Part of a small language model's weights: no biases in attention or MLP.
Each number is 200 + 30 x the weight over its row's rms, rounded and kept within 0 to 999. Layers, rows and columns count from 0. The size before them is the row's rms in percent of the matrix's.

# layer 3 attention output (transposed), 96x96, rms 0.149, rows 29-31,61-63,93-95, columns 0-95
126,235,189,171,170,172,158,254,209,276,246,198,211,216,203,209,202,233,229,185,230,218,211,225,224,212,233,197,243,211,206,226,207,153,233,240,224,170,188,174,236,193,217,196,212,190,203,160,195,226,244,242,200,199,207,179,209,158,180,233,165,159,227,160,245,206,207,213,258,136,183,184,185,180,175,203,232,205,171,214,171,240,193,158,163,197,227,177,151,172,171,156,278,242,176,169,230
119,196,190,218,229,170,242,222,210,194,167,163,218,228,212,183,198,247,216,222,207,176,172,195,238,173,221,181,168,257,238,255,219,216,208,236,223,206,231,146,199,214,188,192,174,247,181,170,189,227,209,160,218,222,169,202,200,181,172,276,223,171,198,225,160,156,156,196,234,210,200,199,188,210,232,227,78,231,178,209,188,246,188,237,221,153,168,185,226,205,165,227,190,172,182,228,196
114,228,210,243,201,224,191,231,217,220,154,136,148,202,231,203,211,194,188,243,200,227,207,216,216,189,206,220,136,250,205,222,236,185,206,196,253,189,176,192,180,212,154,167,245,174,227,200,177,256,164,154,217,185,191,161,234,251,196,225,170,241,185,237,153,219,196,174,177,182,232,173,250,232,232,173,213,211,198,168,222,172,204,199,215,266,161,238,223,198,234,200,253,196,148,221,160
092,177,156,110,208,208,205,237,233,211,175,180,183,208,195,148,237,191,167,248,199,222,215,184,208,220,161,182,264,220,209,149,175,176,181,211,186,117,196,174,229,188,232,228,207,227,184,202,153,207,210,211,175,174,215,215,265,132,233,214,191,198,174,208,157,228,160,211,242,200,176,165,170,218,188,184,155,198,202,244,192,223,161,218,214,195,211,195,183,127,237,201,195,213,172,220,171
094,220,203,229,160,176,197,204,197,176,174,183,217,253,178,210,215,262,218,141,241,217,184,207,212,179,221,150,213,184,177,151,192,240,199,234,250,169,146,189,250,228,223,157,205,196,196,198,198,203,189,251,205,163,213,215,116,179,208,230,155,159,186,158,202,236,241,233,193,185,219,233,205,178,210,233,254,238,223,259,243,172,214,216,184,170,191,228,210,169,223,196,180,251,179,174,185
089,199,223,158,232,209,228,190,169,242,250,242,238,229,186,179,204,227,213,180,186,182,202,197,134,181,222,231,191,245,236,210,183,171,248,166,229,194,184,163,187,202,237,205,180,238,175,196,189,180,192,205,196,186,189,124,196,231,122,250,234,216,264,220,188,151,184,168,235,197,181,175,275,181,199,185,147,180,197,200,218,230,191,155,201,212,234,167,223,204,162,243,231,191,195,177,171
088,239,204,206,194,242,247,164,239,213,165,131,191,167,189,205,239,243,213,170,160,187,235,243,169,228,228,165,164,169,208,161,229,252,166,246,236,209,209,232,246,202,219,227,242,160,248,215,226,153,161,162,150,203,181,202,213,155,259,202,219,207,157,178,231,206,210,197,179,185,225,230,181,195,211,234,220,224,222,182,184,211,171,168,199,166,141,189,244,224,195,171,185,215,191,211,201
075,199,241,145,195,177,197,216,157,194,221,207,226,178,214,190,202,169,228,203,197,205,184,162,176,189,248,244,196,233,208,204,103,188,242,186,196,155,207,185,149,181,171,218,201,185,169,145,204,259,208,206,213,215,208,193,190,221,169,241,230,203,234,163,235,224,229,239,217,265,217,179,224,190,209,139,200,199,210,114,221,228,228,197,156,188,220,123,183,206,214,220,218,172,190,209,219
077,208,193,194,233,202,170,195,204,244,173,194,255,214,163,200,219,246,207,188,182,237,126,205,236,229,195,202,196,168,198,160,144,217,172,182,168,187,215,166,187,213,224,167,206,191,196,189,168,213,171,190,227,204,186,204,190,200,175,188,190,238,169,152,238,179,188,172,210,101,211,195,149,209,275,212,249,259,131,185,197,241,223,138,183,165,209,230,215,208,198,160,184,181,172,208,196
# layer 3 attention value, 32x96, rms 0.158, rows 30-31, columns 0-95
097,191,167,195,217,250,217,190,239,193,261,244,179,223,218,184,177,211,206,164,184,220,192,193,203,175,141,216,165,219,222,238,207,211,197,229,214,200,150,203,172,171,217,173,208,164,226,221,162,244,254,129,225,205,161,205,216,219,194,210,152,183,144,164,189,234,192,160,202,184,123,228,217,201,209,179,146,253,204,184,151,183,185,242,166,273,160,182,219,206,208,214,200,187,227,177,179
094,204,275,178,235,169,204,208,157,210,258,211,191,256,173,180,205,170,159,253,190,249,271,215,201,216,215,213,217,164,246,165,247,233,147,239,208,176,184,204,230,264,190,227,220,186,225,239,204,208,259,248,168,193,158,211,144,215,225,191,190,227,220,203,192,197,184,224,252,210,204,212,172,180,243,209,177,199,215,197,246,185,228,220,220,226,175,218,182,224,194,238,182,193,219,243,184
# layer 3 MLP gate, 384x96, rms 0.175, rows 0-20, columns 0-95
101,268,203,220,179,208,199,279,223,197,190,215,159,209,147,220,242,165,176,160,149,200,177,223,193,186,199,196,154,172,217,227,221,226,174,249,237,254,211,173,186,235,203,226,218,181,181,210,243,157,197,182,137,204,189,182,210,192,217,195,141,180,213,268,164,190,203,231,198,219,209,216,212,185,180,176,195,159,166,198,225,218,213,222,232,236,180,122,185,191,181,167,250,218,246,237,195
109,213,168,194,160,187,192,171,188,226,129,227,223,226,251,167,172,158,143,238,211,228,218,208,194,245,236,132,222,241,235,215,184,201,228,200,190,212,173,217,190,187,171,251,197,167,134,212,209,184,195,194,272,222,207,212,204,200,196,213,151,203,222,175,188,168,210,219,222,183,196,193,238,221,253,177,224,165,175,224,187,186,219,204,156,180,224,159,241,212,201,265,236,190,190,197,274
097,249,175,247,209,189,196,209,179,207,240,250,207,231,198,123,166,211,242,214,240,189,175,229,232,204,196,191,225,191,216,215,258,211,186,167,180,165,158,199,189,203,188,199,203,241,218,190,206,219,234,163,185,219,251,163,162,203,219,201,218,212,186,210,234,230,172,144,146,174,168,230,212,211,207,189,192,186,213,218,167,208,235,280,144,232,211,199,172,143,237,181,174,223,182,138,257
097,172,216,165,220,252,287,143,181,168,188,234,174,156,189,222,169,163,136,205,175,181,203,204,217,183,232,159,199,262,222,168,213,214,195,168,204,190,215,219,182,228,186,227,161,232,216,170,183,236,182,266,150,200,194,189,193,253,202,189,222,175,189,163,190,208,235,217,206,222,205,229,260,194,206,169,156,234,163,187,183,195,162,195,194,135,156,158,212,206,196,202,203,220,233,204,154
091,196,188,200,213,196,159,207,209,188,199,162,183,182,165,240,204,186,204,217,221,218,206,197,168,183,157,175,207,181,183,180,235,199,164,209,257,211,213,201,185,241,226,163,199,230,191,201,165,173,260,252,245,205,175,187,133,223,194,220,167,205,252,200,202,148,212,210,212,150,150,244,217,199,241,221,250,196,165,133,219,178,165,177,250,297,245,185,202,169,198,220,213,210,214,151,193
111,143,180,187,175,213,192,261,194,238,159,192,186,201,208,143,244,214,184,191,139,206,202,186,243,189,201,224,231,222,197,261,242,237,197,173,139,160,204,207,147,178,225,224,190,260,214,176,194,182,172,170,210,236,250,206,175,246,234,231,199,203,230,227,209,230,160,198,217,163,151,180,163,177,233,180,225,235,211,198,210,164,168,190,217,203,148,191,183,184,184,178,209,192,261,192,256
099,171,193,191,152,221,204,224,189,219,193,199,206,227,201,190,176,190,218,198,218,261,210,200,182,222,184,233,199,193,269,133,225,249,177,180,99,224,139,182,183,226,161,198,203,200,153,230,226,227,211,247,210,203,181,170,179,201,221,226,191,184,247,185,214,195,206,150,194,228,203,125,167,169,214,188,195,194,213,224,168,150,215,214,296,193,235,170,216,206,190,201,198,157,209,191,190
104,194,190,154,236,145,242,192,206,192,163,169,198,200,228,206,207,174,114,159,267,222,235,199,226,159,221,187,192,204,173,214,238,222,201,181,176,230,223,222,178,231,155,226,198,223,243,296,189,222,188,218,206,174,192,191,135,253,176,237,234,227,174,212,241,182,195,221,200,171,209,206,235,212,174,182,167,211,221,190,231,192,188,202,237,232,159,218,155,223,209,196,201,246,162,194,164
099,189,166,176,158,195,211,216,154,221,267,181,192,204,184,184,281,181,228,251,150,191,200,155,263,179,220,196,197,177,196,187,232,198,234,157,192,263,231,182,187,236,195,179,157,174,212,199,171,196,198,223,215,190,195,238,181,177,194,248,171,155,172,201,185,134,211,170,189,204,219,218,208,194,235,207,242,148,185,242,167,246,213,185,230,220,212,157,178,168,186,231,213,170,219,150,153
106,225,151,195,139,177,280,235,206,232,178,212,170,249,191,231,210,210,174,197,194,185,164,204,200,160,267,178,209,196,253,253,255,201,217,161,222,188,190,178,181,202,178,204,217,175,164,191,239,206,190,185,217,254,212,244,195,227,192,184,151,177,206,190,197,218,204,210,231,195,140,163,178,189,244,179,210,244,159,191,209,205,269,232,153,238,184,213,192,209,220,154,168,214,218,195,253
108,216,191,191,152,219,200,225,206,265,191,213,147,235,193,185,252,212,159,174,174,162,175,258,270,199,191,149,221,219,189,231,191,242,224,182,186,184,170,184,167,195,174,214,209,258,188,128,226,182,209,206,159,172,166,221,175,218,217,213,215,200,255,162,175,176,197,187,196,172,164,155,154,218,222,164,276,213,225,227,200,172,178,218,186,164,220,206,194,189,192,211,220,170,204,158,254
103,202,180,215,192,186,208,233,231,230,290,201,210,175,214,173,135,144,219,196,185,247,224,168,176,215,246,189,173,165,197,204,203,164,216,162,212,198,239,150,168,179,229,178,229,179,167,168,242,210,227,189,203,183,175,185,204,232,163,185,229,219,201,201,228,152,170,242,195,174,193,181,213,216,163,124,159,190,200,235,183,245,192,180,131,189,190,181,180,223,154,237,225,218,233,213,252
101,193,202,228,194,188,154,226,210,171,180,177,177,239,213,182,192,195,204,214,126,202,182,145,206,152,202,228,165,160,125,197,232,179,185,226,254,185,185,193,142,210,196,194,141,240,194,236,144,201,230,140,178,210,186,209,192,216,169,217,203,196,261,241,199,192,208,194,174,209,200,202,223,231,136,196,225,187,233,237,187,245,153,182,159,223,222,165,201,183,193,236,140,179,209,157,218
104,196,197,214,187,187,209,189,215,183,190,239,221,191,206,165,148,183,243,165,178,261,216,211,207,187,186,186,228,206,219,192,141,139,193,225,201,147,172,214,203,200,162,258,142,195,218,119,166,159,174,179,209,184,198,250,226,212,185,272,232,205,208,231,235,179,178,231,203,224,232,210,164,167,195,237,192,205,255,179,186,184,218,183,211,221,203,227,172,179,243,209,265,139,179,206,160
096,191,209,229,178,196,209,226,192,232,161,192,184,196,184,194,147,182,150,247,183,198,222,195,291,242,158,217,215,181,228,205,208,214,247,201,255,192,205,167,194,227,150,239,144,200,191,196,155,221,176,252,196,211,192,235,205,224,216,157,201,156,218,245,232,204,170,230,236,181,147,252,201,235,197,239,150,192,244,201,211,244,198,265,215,162,167,194,178,207,180,158,216,198,204,177,202
095,186,237,208,209,201,186,220,180,220,196,261,168,236,238,178,236,183,203,218,145,167,210,200,190,217,241,188,205,203,236,224,230,201,204,217,233,246,223,196,173,150,149,182,127,208,190,184,244,157,227,255,159,225,229,213,224,247,194,252,202,189,213,220,124,194,181,187,196,126,205,263,180,204,198,210,193,186,231,221,166,210,197,210,241,223,246,170,207,148,209,204,182,163,212,168,228
111,212,211,192,199,181,201,221,195,211,176,213,210,220,166,230,219,154,204,179,235,175,223,208,215,217,173,188,221,161,215,239,262,264,288,171,198,131,183,208,203,145,174,200,128,191,177,205,169,190,175,222,226,236,217,157,179,253,229,193,174,197,219,196,297,225,196,194,239,220,206,223,169,200,160,177,206,190,190,166,226,217,189,207,241,189,211,166,175,206,238,228,248,193,183,218,156
096,176,207,184,175,277,231,233,263,194,191,157,190,220,162,192,194,240,206,252,227,137,182,222,198,211,196,231,173,213,235,173,187,237,190,133,263,154,166,238,248,156,207,243,188,167,282,190,199,223,166,137,187,224,158,204,191,190,208,214,221,188,171,194,199,191,216,240,196,152,190,226,203,151,211,193,189,207,178,176,186,188,221,216,217,172,228,233,226,191,191,191,201,194,192,165,234
112,215,168,232,145,188,193,228,204,167,168,224,199,204,167,209,174,194,233,211,131,211,251,216,194,142,140,225,264,174,228,197,259,179,253,197,241,169,207,184,204,196,220,212,201,215,246,182,155,176,204,229,203,178,199,225,219,185,223,198,203,233,169,207,205,223,175,201,238,190,137,152,225,214,203,181,198,147,192,215,186,180,231,229,237,177,176,193,188,217,248,172,212,208,181,235,104
099,194,192,185,179,186,205,218,198,226,217,243,216,131,144,160,172,207,230,173,162,210,218,231,159,210,194,134,204,204,219,250,192,138,191,167,249,204,214,164,207,236,263,170,214,181,218,206,136,185,242,177,199,141,203,172,160,212,141,198,159,188,187,235,188,199,213,207,173,176,207,177,229,124,203,188,221,181,218,234,201,165,253,193,196,247,188,207,225,184,195,203,169,223,222,163,222
096,165,168,156,250,202,208,241,195,168,181,228,186,222,207,226,152,216,234,243,192,240,226,158,202,176,241,211,209,181,164,190,175,172,190,188,225,213,187,166,154,187,163,201,239,192,160,190,184,206,165,175,240,195,200,177,254,156,222,199,196,238,171,216,191,215,176,205,179,226,263,237,202,89,204,187,234,238,189,183,187,185,209,223,198,137,169,184,205,157,182,189,201,212,142,185,154
# layer 3 MLP up, 384x96, rms 0.181, rows 0-20, columns 0-95
105,97,197,218,240,228,199,188,176,226,215,185,210,153,204,189,208,185,231,206,212,184,222,162,211,198,210,156,266,250,218,236,227,215,185,192,215,180,185,223,207,173,209,197,209,204,275,156,162,182,176,185,195,230,183,197,200,245,190,171,184,271,206,148,215,246,204,186,229,175,215,153,195,231,189,242,275,234,189,169,214,140,197,204,228,212,204,226,230,214,227,170,192,212,183,173,243
105,219,178,238,181,235,154,203,187,243,241,191,118,243,227,203,211,200,186,184,274,174,172,248,273,183,169,212,243,215,201,205,197,258,233,177,180,189,157,241,191,189,206,190,211,206,208,205,239,246,213,196,250,218,215,189,220,154,259,192,166,159,264,177,242,174,160,186,199,216,221,182,208,179,211,191,215,160,182,227,176,178,207,213,192,173,166,245,203,225,198,223,186,221,186,205,248
115,193,157,208,256,213,202,213,228,196,243,212,246,221,192,183,184,205,202,214,226,169,156,234,166,246,205,240,192,217,233,199,240,214,263,180,162,180,199,199,229,166,188,171,183,216,192,215,152,203,186,189,209,196,197,103,150,234,205,200,217,230,184,166,192,237,168,202,149,192,148,194,208,187,213,132,201,221,208,188,224,181,208,278,173,173,229,224,223,136,238,209,225,206,191,142,198
095,189,162,185,218,239,212,178,172,152,175,174,181,230,168,210,155,154,207,202,193,219,184,278,191,205,233,208,197,235,240,222,230,169,194,250,190,188,235,196,196,200,211,251,209,213,175,165,271,240,216,158,222,198,195,214,210,167,249,237,206,210,202,184,203,235,211,232,200,204,247,174,263,206,162,192,188,218,141,183,255,199,200,218,182,199,225,164,281,172,172,158,249,206,219,167,210
097,171,169,166,227,232,179,208,145,206,207,162,220,259,174,136,207,214,223,179,153,209,199,149,223,236,223,179,240,137,181,230,172,157,256,225,215,223,202,156,188,201,181,220,240,140,233,212,146,135,184,188,270,229,204,202,207,176,219,167,173,199,200,208,218,190,185,181,215,173,203,180,199,211,209,205,241,176,243,189,251,216,225,190,180,188,211,179,163,202,228,194,202,270,214,198,173
120,200,198,231,202,183,187,193,193,153,189,182,185,206,220,245,171,201,204,256,169,176,177,155,164,189,196,218,182,150,221,184,166,259,216,187,224,231,212,207,222,206,206,183,146,128,153,209,183,209,219,225,202,243,195,159,255,198,155,187,118,210,214,211,204,230,175,229,244,250,208,229,204,180,208,220,188,185,163,146,208,216,246,214,246,163,188,219,254,228,228,200,183,253,218,253,217
100,239,205,169,219,212,190,155,132,188,213,200,180,261,244,147,204,215,186,207,207,190,198,229,208,204,213,234,268,246,188,140,183,231,199,208,215,188,200,234,256,192,205,213,159,207,232,237,240,220,232,218,207,180,171,129,217,200,195,201,182,231,233,231,157,198,166,165,256,200,224,222,225,198,224,235,231,173,159,170,122,222,187,222,203,227,204,233,200,175,150,204,166,218,205,171,172
101,241,219,185,182,238,228,179,237,158,196,244,175,237,161,153,190,162,208,216,248,178,178,261,208,162,220,240,214,215,199,128,200,249,226,220,172,231,218,249,202,203,228,224,251,208,207,233,171,145,169,198,191,196,212,200,233,181,152,206,155,233,210,235,170,202,193,167,215,202,212,244,188,200,197,185,197,153,246,162,212,169,204,246,196,188,145,253,199,225,164,178,215,215,165,172,238
105,170,262,177,181,199,268,229,243,168,214,237,225,219,205,232,210,225,246,184,200,212,227,229,165,214,197,260,162,208,154,182,174,198,226,199,208,210,251,183,176,177,189,169,200,225,254,208,154,249,214,253,178,182,237,203,208,197,183,230,196,222,214,173,182,178,206,178,206,156,161,218,229,201,193,137,226,139,267,190,171,139,223,193,200,180,261,202,212,164,184,192,179,209,185,194,238
108,160,142,219,236,210,201,164,204,174,182,251,178,183,251,162,216,197,179,176,202,217,212,223,180,217,229,210,159,181,189,252,255,146,227,171,197,237,245,207,144,176,159,191,195,230,218,205,152,152,163,214,193,225,187,177,202,200,246,218,162,186,200,231,169,193,163,187,187,250,171,167,208,180,231,212,156,246,240,187,168,230,131,197,205,194,215,198,140,180,211,243,215,221,184,220,152
123,233,200,200,219,188,170,182,233,174,242,178,269,209,230,201,178,210,198,193,184,160,218,143,206,229,193,205,183,167,220,199,216,233,211,174,220,213,224,254,241,209,191,239,180,104,180,220,178,217,238,190,181,227,206,171,202,136,190,213,171,180,158,194,201,221,248,273,206,209,262,218,231,218,165,216,225,197,179,126,238,217,229,201,203,201,264,227,217,216,174,221,170,218,187,196,164
095,198,177,188,151,238,209,203,165,213,201,191,206,205,235,146,247,189,196,215,210,158,233,197,199,175,191,206,174,156,267,198,205,181,215,230,257,250,163,200,216,165,161,198,212,166,191,214,205,242,240,225,235,221,180,149,193,195,177,166,171,188,241,165,211,209,152,171,214,177,200,203,144,199,186,221,192,211,211,278,195,223,185,224,293,186,221,194,200,216,232,208,225,230,274,200,153
105,231,198,283,227,236,190,190,238,129,260,182,206,235,229,221,237,245,220,166,192,218,187,238,178,179,243,223,180,211,205,194,241,218,196,201,190,129,185,167,178,195,170,192,180,189,261,182,244,228,238,171,215,240,206,198,204,204,242,159,191,201,186,206,171,179,174,198,188,225,151,220,183,202,218,219,244,189,237,159,173,230,241,155,182,207,199,145,228,195,222,221,217,200,149,155,188
094,174,182,156,189,216,168,193,144,179,216,246,150,224,198,219,108,219,159,232,192,238,213,224,233,169,192,212,240,192,207,234,199,205,223,223,193,178,219,195,204,197,220,202,171,231,161,198,210,218,248,180,123,211,164,154,192,220,203,174,231,167,221,181,238,234,222,256,268,231,201,147,182,215,171,195,204,234,208,206,225,208,197,199,165,204,158,215,204,223,235,217,174,223,245,269,204
087,189,269,143,208,239,208,204,238,141,170,184,218,202,214,195,219,236,188,216,180,151,212,215,218,188,210,224,236,239,180,209,247,190,212,189,181,196,274,246,180,189,135,216,201,202,221,212,192,202,189,237,159,195,211,267,222,175,263,174,181,224,247,244,243,210,145,180,256,222,181,220,204,182,200,235,237,223,227,187,175,222,206,206,169,176,212,180,204,247,183,207,206,150,228,157,179
103,136,184,244,179,136,267,184,203,169,214,213,261,175,161,240,170,212,205,164,194,184,196,241,207,175,209,252,175,198,252,210,173,201,183,193,188,200,226,196,190,218,176,196,209,182,222,188,212,234,204,235,271,157,187,188,241,204,211,200,226,160,262,164,183,196,197,157,214,200,218,199,217,159,168,222,231,184,161,199,198,200,218,213,201,221,189,173,202,170,283,170,215,179,248,177,132
108,211,217,188,225,213,206,249,178,234,211,169,163,239,254,220,211,230,192,183,228,246,182,208,207,219,185,217,131,197,230,184,177,228,186,216,235,215,195,171,171,166,193,194,209,139,253,232,143,220,227,166,208,173,169,233,205,175,144,175,167,192,165,219,201,156,173,216,143,214,233,182,221,186,176,186,198,166,133,155,178,202,209,146,159,167,218,256,212,207,236,172,148,195,187,176,181
098,184,204,239,170,214,165,229,164,211,235,198,213,199,208,225,212,147,169,248,149,173,217,152,165,202,222,230,192,230,258,215,169,206,164,181,171,211,187,229,224,235,158,149,206,201,235,189,203,185,156,131,186,193,212,190,216,239,207,202,265,204,231,238,221,192,150,180,144,213,241,174,175,232,232,230,241,244,210,167,185,193,208,210,160,260,234,185,208,230,202,202,206,169,165,253,210
110,220,196,181,170,228,218,237,192,166,233,211,222,154,132,227,205,221,216,224,183,230,196,183,264,209,229,208,213,251,148,203,195,145,180,186,178,214,253,214,206,185,222,214,255,249,269,177,244,244,215,198,206,202,210,230,179,204,180,243,188,188,211,215,153,233,216,200,165,147,215,186,230,230,233,248,182,239,246,233,239,219,143,182,201,181,193,188,157,186,237,210,165,180,184,180,231
096,225,210,164,218,241,236,139,192,205,233,174,171,188,174,217,253,201,221,209,247,206,174,213,187,208,201,177,251,223,159,185,207,210,180,201,249,218,190,171,196,256,222,158,169,220,162,224,265,237,145,173,198,224,174,195,180,204,129,218,235,210,213,215,199,215,264,164,200,169,153,218,241,165,204,199,257,234,218,188,168,246,194,229,222,204,181,146,168,233,186,205,181,224,179,154,202
099,200,260,150,178,204,209,186,193,169,225,246,231,217,188,215,190,169,174,167,175,270,185,226,207,181,237,149,164,253,182,230,186,167,198,224,165,191,180,251,238,126,232,198,183,182,141,235,207,223,235,200,213,151,205,201,230,237,154,233,258,171,214,168,241,220,198,228,200,211,230,206,196,197,174,210,191,197,196,233,135,195,222,198,264,211,236,178,196,174,156,194,204,191,227,196,190
# layer 3 MLP down (transposed), 384x96, rms 0.041, rows 0-19, columns 0-95
098,198,213,231,138,250,199,247,161,172,230,159,202,214,182,241,195,235,235,186,203,259,222,198,200,249,121,197,183,213,189,198,216,213,201,219,243,183,184,178,220,235,208,240,179,223,181,186,215,192,202,177,180,188,210,210,198,196,213,235,172,166,219,197,208,147,154,186,163,207,200,241,171,182,212,105,225,184,220,175,159,175,142,179,234,221,192,134,226,197,224,272,186,227,206,188,208
105,206,212,218,177,186,278,229,215,178,203,220,230,219,190,205,231,186,167,166,234,198,231,213,236,200,177,177,224,181,205,177,209,245,214,187,172,230,219,164,203,219,237,205,238,204,212,192,173,235,252,237,171,234,237,204,173,219,195,253,205,166,205,213,217,219,239,171,187,140,191,189,174,187,169,301,177,233,195,158,215,272,183,238,200,228,214,216,201,181,200,172,171,289,224,235,196
108,202,252,210,162,182,157,170,230,207,269,192,208,193,225,185,193,181,218,208,250,205,213,193,210,200,213,225,213,229,244,206,158,226,200,182,179,197,227,259,203,156,197,185,216,224,169,179,155,246,202,221,158,164,274,160,234,190,246,164,201,187,218,173,201,243,250,174,247,171,190,128,170,240,242,151,148,206,185,164,199,232,225,200,200,169,157,188,201,193,179,218,156,210,207,219,182
099,197,207,256,253,208,176,192,207,206,139,200,240,202,217,208,190,145,215,224,176,147,244,168,242,242,198,178,197,219,211,211,184,235,159,172,236,127,200,182,229,233,255,215,203,191,186,258,227,193,224,253,227,190,218,205,192,170,196,213,153,170,172,257,202,154,174,177,213,218,236,166,259,273,209,209,186,162,188,186,171,211,221,173,202,198,216,205,150,203,204,167,205,191,205,250,200
100,227,273,203,169,124,287,185,204,195,191,245,181,263,185,229,207,203,222,220,224,180,172,200,220,168,150,185,176,233,189,177,218,221,201,195,174,181,192,220,199,190,189,243,213,231,198,202,224,218,221,231,186,139,207,211,194,206,213,201,208,223,197,151,212,215,195,183,206,155,200,232,221,151,232,193,205,273,146,203,213,208,189,248,179,194,205,261,209,166,162,224,249,140,175,229,226
105,196,198,175,210,210,212,226,220,171,218,147,249,215,189,244,216,230,213,232,207,204,157,147,174,218,195,200,216,167,191,218,173,195,159,197,234,181,215,211,194,266,190,135,155,67,221,228,184,199,184,197,184,226,207,186,232,138,216,217,210,190,138,231,172,238,221,197,208,223,211,228,222,224,227,188,215,221,181,170,191,182,151,204,234,176,215,190,204,188,204,214,208,243,191,231,259
102,243,161,141,193,205,197,176,124,208,232,151,237,205,154,152,211,275,120,199,166,227,213,183,206,207,206,202,200,187,192,202,219,180,216,181,182,194,222,177,237,201,240,177,216,165,181,190,265,210,152,214,191,188,152,233,144,190,222,154,183,205,172,206,230,134,214,184,201,189,213,225,210,257,217,213,211,223,194,229,208,228,209,160,175,179,209,214,150,242,235,195,193,183,236,200,223
103,186,230,195,122,245,245,208,200,191,215,203,195,149,188,219,181,184,224,183,163,224,220,200,196,142,193,237,223,152,214,204,143,179,157,161,169,221,169,202,183,234,227,169,187,192,162,126,216,236,152,209,207,201,198,251,192,179,216,173,219,164,164,185,183,240,160,188,222,203,230,212,216,176,204,135,206,193,166,193,143,218,207,187,169,155,175,214,197,185,252,187,203,188,254,236,247
101,244,184,212,181,165,188,241,210,223,212,212,160,194,138,197,141,186,196,234,216,187,239,206,226,201,199,195,261,210,199,286,212,200,209,240,201,168,206,201,240,194,223,196,261,218,173,197,159,203,206,170,156,156,148,200,192,216,192,179,172,234,175,232,199,164,185,236,118,163,160,206,195,184,189,199,202,280,203,213,250,217,176,159,200,188,232,193,242,220,204,251,217,217,214,214,179
107,155,201,179,225,146,184,230,217,172,174,242,260,193,162,182,163,174,201,151,202,210,198,181,167,229,181,179,207,245,209,189,238,239,174,172,129,224,201,180,170,140,197,167,213,196,210,208,198,203,210,228,195,236,236,214,252,189,253,182,188,209,176,236,197,131,150,207,233,208,201,128,207,229,194,209,214,149,163,237,181,194,150,212,208,225,189,214,156,180,170,216,143,222,184,214,217
105,197,190,204,153,193,189,227,213,136,183,213,217,186,214,210,149,203,246,230,224,210,232,194,129,235,199,176,194,220,198,159,210,258,161,189,242,249,199,190,217,210,161,210,227,123,188,235,193,176,255,229,184,208,207,215,223,159,233,230,207,150,178,220,182,189,269,243,235,200,218,207,235,168,199,204,234,242,204,196,153,229,204,173,207,221,240,217,180,218,178,154,198,214,146,247,176
098,200,145,179,181,256,210,256,206,183,241,123,166,220,221,214,189,181,201,182,174,226,239,180,240,212,212,197,137,179,233,169,195,227,229,238,227,205,180,195,184,168,247,196,172,101,199,151,156,174,190,211,206,211,182,248,178,222,165,198,234,173,209,222,187,205,216,222,203,200,164,185,204,188,201,209,250,173,170,229,201,193,198,261,147,175,247,218,229,211,211,236,228,208,210,245,188
104,187,238,245,187,216,198,176,208,174,196,202,210,215,227,194,196,230,172,180,227,229,170,220,201,212,211,228,208,214,182,164,187,167,202,202,184,202,149,216,172,192,227,227,216,173,245,128,199,239,215,175,219,176,160,235,187,270,246,165,183,236,171,211,208,190,203,270,224,154,207,208,156,144,273,259,206,204,161,174,146,202,196,195,179,180,196,212,159,147,215,178,159,257,241,189,187
098,196,173,239,200,157,229,196,236,233,175,213,183,186,235,173,183,208,220,216,214,227,226,230,166,201,171,221,203,188,265,190,190,146,218,189,171,163,180,240,187,145,194,213,208,212,167,112,192,215,190,242,190,182,175,244,184,228,189,224,213,178,258,190,213,179,214,208,172,148,190,234,196,178,155,255,183,220,221,207,239,246,247,202,228,278,180,230,241,236,192,174,245,175,209,191,164
093,195,157,211,274,205,185,207,200,207,182,178,256,259,224,226,211,165,249,197,172,147,212,153,168,186,187,199,212,224,144,214,168,191,183,199,162,196,196,186,217,246,191,179,200,151,234,183,188,193,205,208,164,229,258,186,255,204,201,189,230,170,243,206,233,183,184,209,182,205,171,183,177,213,270,135,169,192,198,218,188,151,238,208,159,213,170,191,202,266,160,213,220,153,155,186,204
104,166,228,197,200,141,205,171,214,198,157,171,232,174,222,181,160,162,212,185,180,201,210,235,177,84,173,235,230,201,181,201,183,204,173,142,209,203,192,169,164,225,254,202,225,226,202,228,217,203,203,198,204,241,211,208,185,202,195,221,203,162,166,195,208,213,270,202,215,156,219,201,227,164,192,145,169,133,171,209,201,234,205,187,238,181,194,183,195,225,172,173,171,253,126,194,221
104,228,179,194,185,210,192,206,213,230,182,205,196,193,136,209,150,156,177,169,197,223,181,204,242,216,160,181,231,189,169,206,220,200,217,204,168,203,184,236,216,241,208,246,202,214,170,170,184,134,217,179,245,207,198,165,207,196,195,232,228,252,235,236,235,220,159,214,207,177,228,242,198,132,185,162,193,141,206,230,222,202,204,182,221,215,157,153,277,232,194,227,245,222,260,218,137
095,194,147,184,200,222,245,131,215,140,237,161,214,199,194,219,157,132,238,232,171,194,229,188,227,166,216,214,212,169,179,183,201,163,229,168,218,235,197,214,180,210,253,203,221,204,229,140,150,200,192,190,134,195,202,194,219,189,197,219,224,253,230,183,177,185,168,219,194,200,200,231,189,146,233,195,207,220,221,230,220,176,201,156,204,194,186,121,172,248,160,172,154,191,212,244,210
108,212,216,163,231,191,183,211,206,192,204,227,180,225,209,177,188,246,219,238,217,203,227,200,211,193,203,258,147,170,203,187,179,201,234,176,232,267,195,211,225,166,185,187,250,206,164,263,189,202,250,262,207,144,182,242,167,160,224,211,159,130,207,171,168,212,233,146,150,200,199,163,201,201,187,187,149,184,207,161,273,199,180,233,187,206,202,211,155,195,175,224,170,229,221,167,185
099,177,179,213,242,214,157,178,224,215,224,170,239,177,211,243,204,234,194,236,196,216,244,212,233,197,217,217,179,224,185,199,177,202,186,195,211,163,220,169,169,201,263,271,208,220,212,192,200,227,177,211,169,183,293,216,201,225,134,177,197,184,236,200,175,196,213,201,214,240,151,209,211,122,221,218,153,184,204,165,201,234,139,205,231,178,165,151,151,239,201,183,223,214,192,259,209